Part of a small language model's weights: width 192, 4188 steps.
Each number is 128 + 32 x the weight over its row's rms, rounded and kept within 0 to 255. Layers, rows and columns count from 0. Numbers have three digits each. The size before them is the row's rms in percent of the matrix's.

# layer 4 MLP up, 768x192, rms 0.0652, rows 100-199, columns 128-191
100:142093126141112155183081123125154098121154113104095142107172173151109158167065077156076171132131121128123100124210091135109097106153101144115150058105151102137204144133148145168190127153103126
093:155151158094170111087110079136139142131123131115096130122076142110146162153108123101103113103125139188063185165122101193102088107162149184093120145130194116124130132152090208124147110139134173
097:118083114085148114129150151074145166087133128115085097083112116174154165128172128161113157167103255141122137148129114147085162117113109103115164149112181115092122087130182134111122087133218137
106:226164113143108098058126197075099117133176138124127160176146093093146158133130164220104115147119129121066131049139095161119097144116147115123106152093148100126132143087118130140158117152121170
108:116151142180116185097162087139136117135091113160141086062079092125152093136152151069124132164096119141106179119147056164090169103138156107106159135081117108101138114097029188112125079192121111
095:162155141122167206194136112165112079140104102143097109182117088115133133124129103156110113168152122157158083150157096090121111117127149135162147161130149096107156158150097113133092141088095108
095:099119067142155121167127159144097146112144106115194151175085130136145088116168082109158083113057147074137161098145147126166117068135113154125082158146074091148129135091111092092140128170086142
099:074131131142139105132111098144145093172129158133164125142172137180133119140122083144096088209116119152114102169113085109107124123146091098123216131097123147136112114080132137140150154103142101
101:126135113116150098141117109129101164154163057132174147147138091155108153102140146189150080097105150123124185125139049090190096119048087207177066109111135141097163132105167043088183127089137131
086:109121169139114132159101075127085142149060081146095127159123122164168084104133124122143132187139083105176041189172132125094128080141147103102066093190121183110098102100133137108202157153162134
102:134178152135169145153130084136110136098116131148140149094149136189127166085111129152166137191127188184125144138079113086145179104113116162201110161062094087147115126054105089187092144148107083
098:100148185138117139156156114089154129055149068143201111157185147140142133135096167165150152136121093112144111197126147094129157083136106132144150145108081188141116110072106076118119113148065116
101:117067140088181191117176140097139085150161117088130147162138129114136089088042132113168162134181093133160130145194167157170172179138120146123178113109138111126066126157119144083082117084119125
097:078126051149221181120145125172120127059103170157084118154155121134124106108171026131131082127113117158164153129147125146128155111139149152074119081118103111156142126139111116140085100087170126
089:106131101143109132100155156173116167149142116140159181117116131137088131123133073142065149115108153116128123123086096177108143179111099161107163123114137086117116097120154100071067088111127098
095:145178110066120104122086105166132149068164121129106076146110096123166101132070151121092140138173174099100108111093107182143091077111148110076135076064110136083122072127100092145109123081150082
097:153111131160149200153115146208105157120138145121170143152163053138097104131214168201123163174163133064146130105150115067158093188124112109124088098122086199132137143156131162106143126148112142
099:170113119197165122156181111112088151159138107070120196174126137152056129148132109137185114059118176088163126108167187115173135136163151106139146121087124092073118142112115133197129151133137103
104:129166193116134067145131094114160174142095083053112158142193132082119153117151117087110131133127114107131129133118075157128127113201060115131177139108161108128111193222140099143149094121127166
099:086183155176133093088054127102176101134183149126118111102133101184098118119127119121113177167086158102186107126136081178135085162143123172114068126139136128172147091123096161106131132075150176
097:145152141117104154159114087117136161107187137136145118173163167111131089114122107217124173162102090149130156082162097161075137053119112117158146176189099056095100132115132150122147126122154128
097:177115089091100153117136081116157129124103129099156168085124105151133147092096126151117149146155096135154076112113168136101089150128113142093164125064155093195120102173083159148164134114085117
100:069124094145106163094118132139128197077073148198108114195155071185062114105074120155077062140082162096107089070122170132113196140146142120088174086113126179060146141130146159129127120154088144
093:114114063168143038160078131152131115141117133126106114153127171126122091090171176108080165100138098124115114042099118166151145118183130114176167121107134147155185116097067116134146107133125080
102:153184134096176072094127130136131144224090127188110138124096109140150137122169110196131094147119135091097096111167100140170111092106109127111108130131151082129093122057153160100106060169153128
096:147131134120156203167126072085120146093137186126126114152170119130140114117104107146211164160127128145124144149093112115118171159132099165095120086121144141083090140137159163167112139129157121
099:130086149166150136100058116161119120203106165095110138050098129162132125213134197217082182147069168122133109167139141091133140136136086129092113198158085143112112131097177102084137098109149082
098:117194151124125127149163142086091157120151207210193151091116112180147110145138154131069176077151178137167154078125151149104128120138106118131144132133155122140085143096136137180118132179087215
100:089161109110148132156165120118103093181138172082142145148124167099149116086130105086126118086097119147137126175087164098150132116113106148105151106051145081103077197106133131110136152106178171
099:082189209185143163133129115073146091193168085107127111161105164091174142141147114168139164094134143158177120100202111098139143048105147104144145151117139133072088144128178187075147145200147110
097:132141149157099116139089146180166112119106166051141073075089130172119111149122181130101163145156085114142135174121129105175086144138076103119106121122088107136107112138102155132108116112186118
100:169128119139120140114113153126152106181084094152164166119092111108123136174109159119160095078102124058175204133144090114104171164115132111159113113045117104146146134096132105153156124128130153
108:152113126143095097145081127130100076107149102130119161154095155154201112150128107140219167086074186182149107167093110128124140096133171128175098081172111063055100143104107156145171125150201169
094:093127144075110082194113093147094157122119118146122172082139161134149143135175126140154127127112102045085121172147142117091100139162129118095134076172136122175146096080107099102163176096145155
093:104169101138168130141103067059144088097085116130154151146088116110098101107082135107133168124099107102124153106119103093112174107096133145074124107114142115104112104133186091144068129148080131
100:109116191151096145129141143133125121122127115169110132101160059103115151162152126174091110104045111138097025114154172084140105107133110129159147070081106049110131164143119126118101113138143123
093:120118161133092095113108181162142182085128158128136139143151174083171126126072075105129144107102122159082128138149117164153185110112153173129127136141138117080125164119125179174119064117161168
101:101196099079120103146185088176095160102161090128108116148117117117116112098077156153178075087109112148104155116077133118158157113130158062093109151061140151103132193144113125144122147076170141
100:145108137202121073142121150171125040092177113128029171117149100114144173119082120128117066193128113104147139095116185138133109123118113159121151112110113155118141142133136099109168157147101128
110:097142181092143133078090093148151132134136090120124097126140144180109152120115176100046116086075163133106097166109054105121134111144135117123136100143160165139147135083137136123148134087140161
101:137186130078111157122130140154198168087123117084124146145145122114143146136168192148125117149125125075125052143142075123132142092118121078155111129090116130147116151123127152148082106067100121
097:107204189115100155122111096172106130125164176138146146130155156146181143162165195210156141170105065045100163090165111179141130102123165161138068167109077141165122096129174141133144117126157096
095:129120108174116130164111096152136152090170128091145096118165088120116208090084120163096099104103190113165099176145158145119108087178163160118058188140111153140122115086119122144161094134187175
100:113223143140164097103117165111108093146173078134141224125165163121110123073093120148108139109092098109142116130181183014103104130159113130113120117082136106131124133114147128120179092122151095
093:100122125162199108117144135108101161100097113163199145085147114171085071148145079118071156136120159176144165075109119165083078140112099129122142115111164148127150166153082102120098078072151129
098:087178116139147179105153173183147140133113115092131125180137137119127155125149105180152116151143117127113142163066083185080098122130101168144094145120090177155112112099146104147142141097155091
092:113177156120135142145132115112137071104083155168138180077142109123139111148164155123155120134156088157180111106135079105126163132127124115131164123188137113127117180162116144139166136181127169
098:136116128142154144107155126074109113122124107133093107130198160093145111133155126150050142084148166103104063131092163079171135079137166137121153159171063124132165141114077127126111141139197086
095:029134094140127120106185124123182159117116102101155119108121119148146061107114038178130124089134160120171137115092148136093160066140117144057097167120169131160167116157108115165105115122110139
091:097102105118116089151143127160115126098081172193132063159148143112087173117095139078066139101042122126176183142084061106150122091171060121112113131103130113136110157077126105046161112121116142
095:113145134099190119101116141141131062185155093144122106147126158098152134071142128165158140138100067081142103146148101089125095106161118133128122084140082145114167115179134119170157131039167132
109:176144140163125169178163101137086128173105132092151137170171159171100137130108025171092111120141174142127122102152062068146135111130115097092136158190077158180095139126108102089107179121137176
105:130214181131126189147171136109137180134129175209122116104161133158192142127096137096139172134133096121142158156104125118140095077166097164134114157137064105150138166147083115152130168118134170
101:107134147127106094060195157120132177137086133143121141135139114148178113191120167127152133162148134165121140110089117118128082186066113136114147147166084110136094130187146122162124089166082130
100:127113133104125089105175155129153116151174117164077060056176150155130122156109159122145127143171087138133106145154073119128015131144101088135112161139107154179133133138157105120095127141133123
100:148157089091163163119156118157198132143105076071144110093141180128138121195087108098064113109149154156164069169140162133143164063160084081148110167143128126139133222112130111114134163165084130
103:138130111135115104160136158116100052129131143112026072142118110112178102101128132192170151099136141173097182105142089091136113148079152142106168096135165135097135118081114166105138122140131120
102:070111136159085159099134131063130150128182112138125108119151182121133171172130182106085200091088174112171099128160207106158134111154139126131154155193072111126088104129121127090098090089132175
099:162129116105127151094165079115097170127125193041140133091117209203144147137120124123128129113124133220184129126151083141119143194156125170159127121124155107105144176173139147095096099073112131
101:105147182100186119167152129121131117152134152184121119159163141115169128157090121099131149079101118131151120121157127079142126134139216149150129115154160132080134092118129138169105120093134105
124:118150112086112125126119091086110083155077181119108077150142153129133126104133029107069087171165114080159148124115110120120126123128100111056129114088119160184145113158077100154086098142119119
097:141141165131149150157140119149111079076115113128116109126107133104125093124125133200125131131155092088069161136132115157072154136080099113123132140145121085072152132074140073127131129164108103
101:118109115096130092164103126163169156093090120153135123115123154149071103161120125137089124117048107122106143153106139132167112133153151171113096105115116135082189148036080093116086080115164167
105:085129132173137203091098168120145063091156137124100127096167140133071155164149161168128112139072162111079094151104136100124095093134077113107110066157116057099118065110165119144096117128136111
109:132098120182064147125123098184155149104109134114036177197114141094121153193149154066118170147075137089123110139161109183114132170096112150143129142153081133025147112093138167140142170137143103
094:138077128094132148166176132137136191136160139171126099115111136189100086108131139120110124176065093105159114139158110115105119119195101080123121109059161152137094141052190116095045212114133158
095:149172197134115160149118203123101125093145128117145122140094108147142112174130103149148156158136133159109160118212163120145079145104114153110121109137105130197173114117088124101111101137152046
101:094107079129203118067132145073056108182159102108078151098099110144149092101188142140153142044099173138124116101117153116135180118119147087121183131152137120148180164154054116163083050101123161
103:117132087083176135223054170178171128161144135167177110138153154126153148149143186123105148183104133142121095128200093146159139115129106129111106171147140130145122153149166163097133123121176153
097:128124139168130140125132057109098098132108133138036148194168099149174121181136142135122193153094092086159149064077148123121099081158146110132123086156158102074115120127148084201142154099088149
094:209131173158136156111095137103125063103146103111111107185127143103164155108098088081124167080109158182126077143109111168149138121188109117110144113140108116128074104085139132136193162160141156
099:090071143157169083126074078097141075159105130147092101134122174147114147149186112139100145130116153130153140160191173168104150207134109169114129144184101180145063097110191159121154177087134190
101:074074147152101126075143114138115156105157110161146132098169113147141102157074086170140154181142103110117098174080155120091110102103095080117135101133092191171129132146117115155156086089160096
099:081156125187045080159124130127080138103154129143106094147086124185155120172123157159085138148127095098124143068204142136097106156112168119149089121124078119073071169158163150134135137149143128
098:110133171130113141139061108147157173119137085126110140100141186116114125136178097145127172137078078104099097134171145132170102119116083102176161190164129057086140156115182135188072077110098207
102:095069097141146098131119099076106145122133151154172143127151100121101085148153147126090108137121079076130099139145164135137112117161125163163140116118105164178190112179140124139140148116196101
106:093131167066110101113148091070101116172096034125106132210114105053149092108114096116143157123116114171147128135172090167139148105102143175164132168131202117084117121116130117122194151116184155
090:080101151107145098167107121117109140121137101078091122114126156150073103205110127192097053109061126102125034180112137124176129147080105127131095152123104157116098104169146160086118128143105099
101:133152136134160220123104104081091124196164146153031154135130132130081116109100121174108075112129122188116117143195118118172158072190130146168106121122078069114125103138098091150160132091115142
094:110144151077158166162154099116113167176092161173136171124138185089153107134121123160171115151126138132120156153145114137171078128062093089084188144056144189078156077141175113133145181188113114
097:187069115151186099145120146152154115117164118131073125149162175169111183071106123108091075126201149161069102143123123162148166116071147157062138139145123107063197111144099134201145133137147108
093:106145125113156107161127128120165115146174150142116123090120121091145163133146159201089181159145131118129137139160098124194061097161098119145155099029147157144066192179158098173151148165073152
089:092101105044159107135106127165105138100123142079139142172174150166132199152124160104098158180096123156189173086126083157214164144144146106084098148191155117088110097072156133142093153154185096
105:113147192130130144131178136120181172129100101164152120112136128134165071093094117116121151132107143157185168108142095097158145171148077141141140106091129094177101154099116158153111124150122137
101:151052116221169135110184087159087113146144120163104105097120167109221140129100093113134194147155131160204120083146174095128137144193113143157070114091152101148094138159150110204169166151099127
097:153144112115063053164160193132099154083113116155083145131143118125111107134131095095132145149113129093166133142119085141122132111146162196185116134119127097151104144112172139148108174097082092
106:119146084135112110122118163106135125148198168170081126138139165162159114154138122154138146162140178181150162109098075106124106166121114175117092171091107133130102103097195113113145122117163104
101:107123102151128156146112073154098052147084094134103083150130188123139158175197083074110161093091224147135107170088092145082154143140108153116108166107162136112145110099119166061085176108164199
103:089105140074132159164126151061164079088052089117074098104167161152127141126164044099051144128113094089124117145150103098149132083138102119165114142152158186162080120123145107151106172111111216
102:132091125156105102148176123093088092070177174129191157113162128090164135084113160126108162204134091150057094072227164073160125120160112116054182187139131144144155138105136127099160095140155178
098:192087113070105146158133125127132089140128118198104117124132134182106130157090150056098132124112157134147091158115069188192140095146153090136146152149116131118131168149105132131139123142140185
107:175169114126106168155151109116161151098123144163125135118160069139078072109113122169154153128153163152106099097144105094208128150109123125121168118119115153083193138165123119082168126141101105
099:104146181144120107148220112134116190110143109160152126101103107125167141157148104155180064138106125132140146114154132141139088094166136099093159146095089138150112090162156140137116146152114096
106:087137112090101155103103158114167145158101184132101094153126142101178062123167088129154163143121081152139080105137126139140150170152132153120195107084133139163141136129109118131129222098138176
102:129128115133131114139121132153086148148116123147098101107106117126134124130136134087138169140125172112158111074129119125129144139118099098095131130108124143113112165089134171128164101180088106
100:149114138132134086168191127137087123168121148136133100161141129155160118144141138100149154124101117081106113130147130154162116130127155095122093107131135125162123166164214126147117106087146112
096:169195113107045084157107090149091144086072168150112138090157114122174105117133150075177098151142113137144139112135059131086142150132146164077170093143158153102164187149103131156182106132089198
108:155141171148145150085190124115141097076114104119141034125143122162123142118089095119152137090063106141114107108111166123135114144121154104177122104144118145095123120196127113114091147136117111
100:151202091146136112094113133107117157093162063130106163153146083018159065167164140127149144142112107144074132138138112119137055115141083110100122101124115091112131166096066137088101112126068110
096:077141123119112126158064088126129188120133161141093043165143147118120112178077127168156104145127153126164101157183128108098167139126144058128090094095104146100138176080103109157147083113155152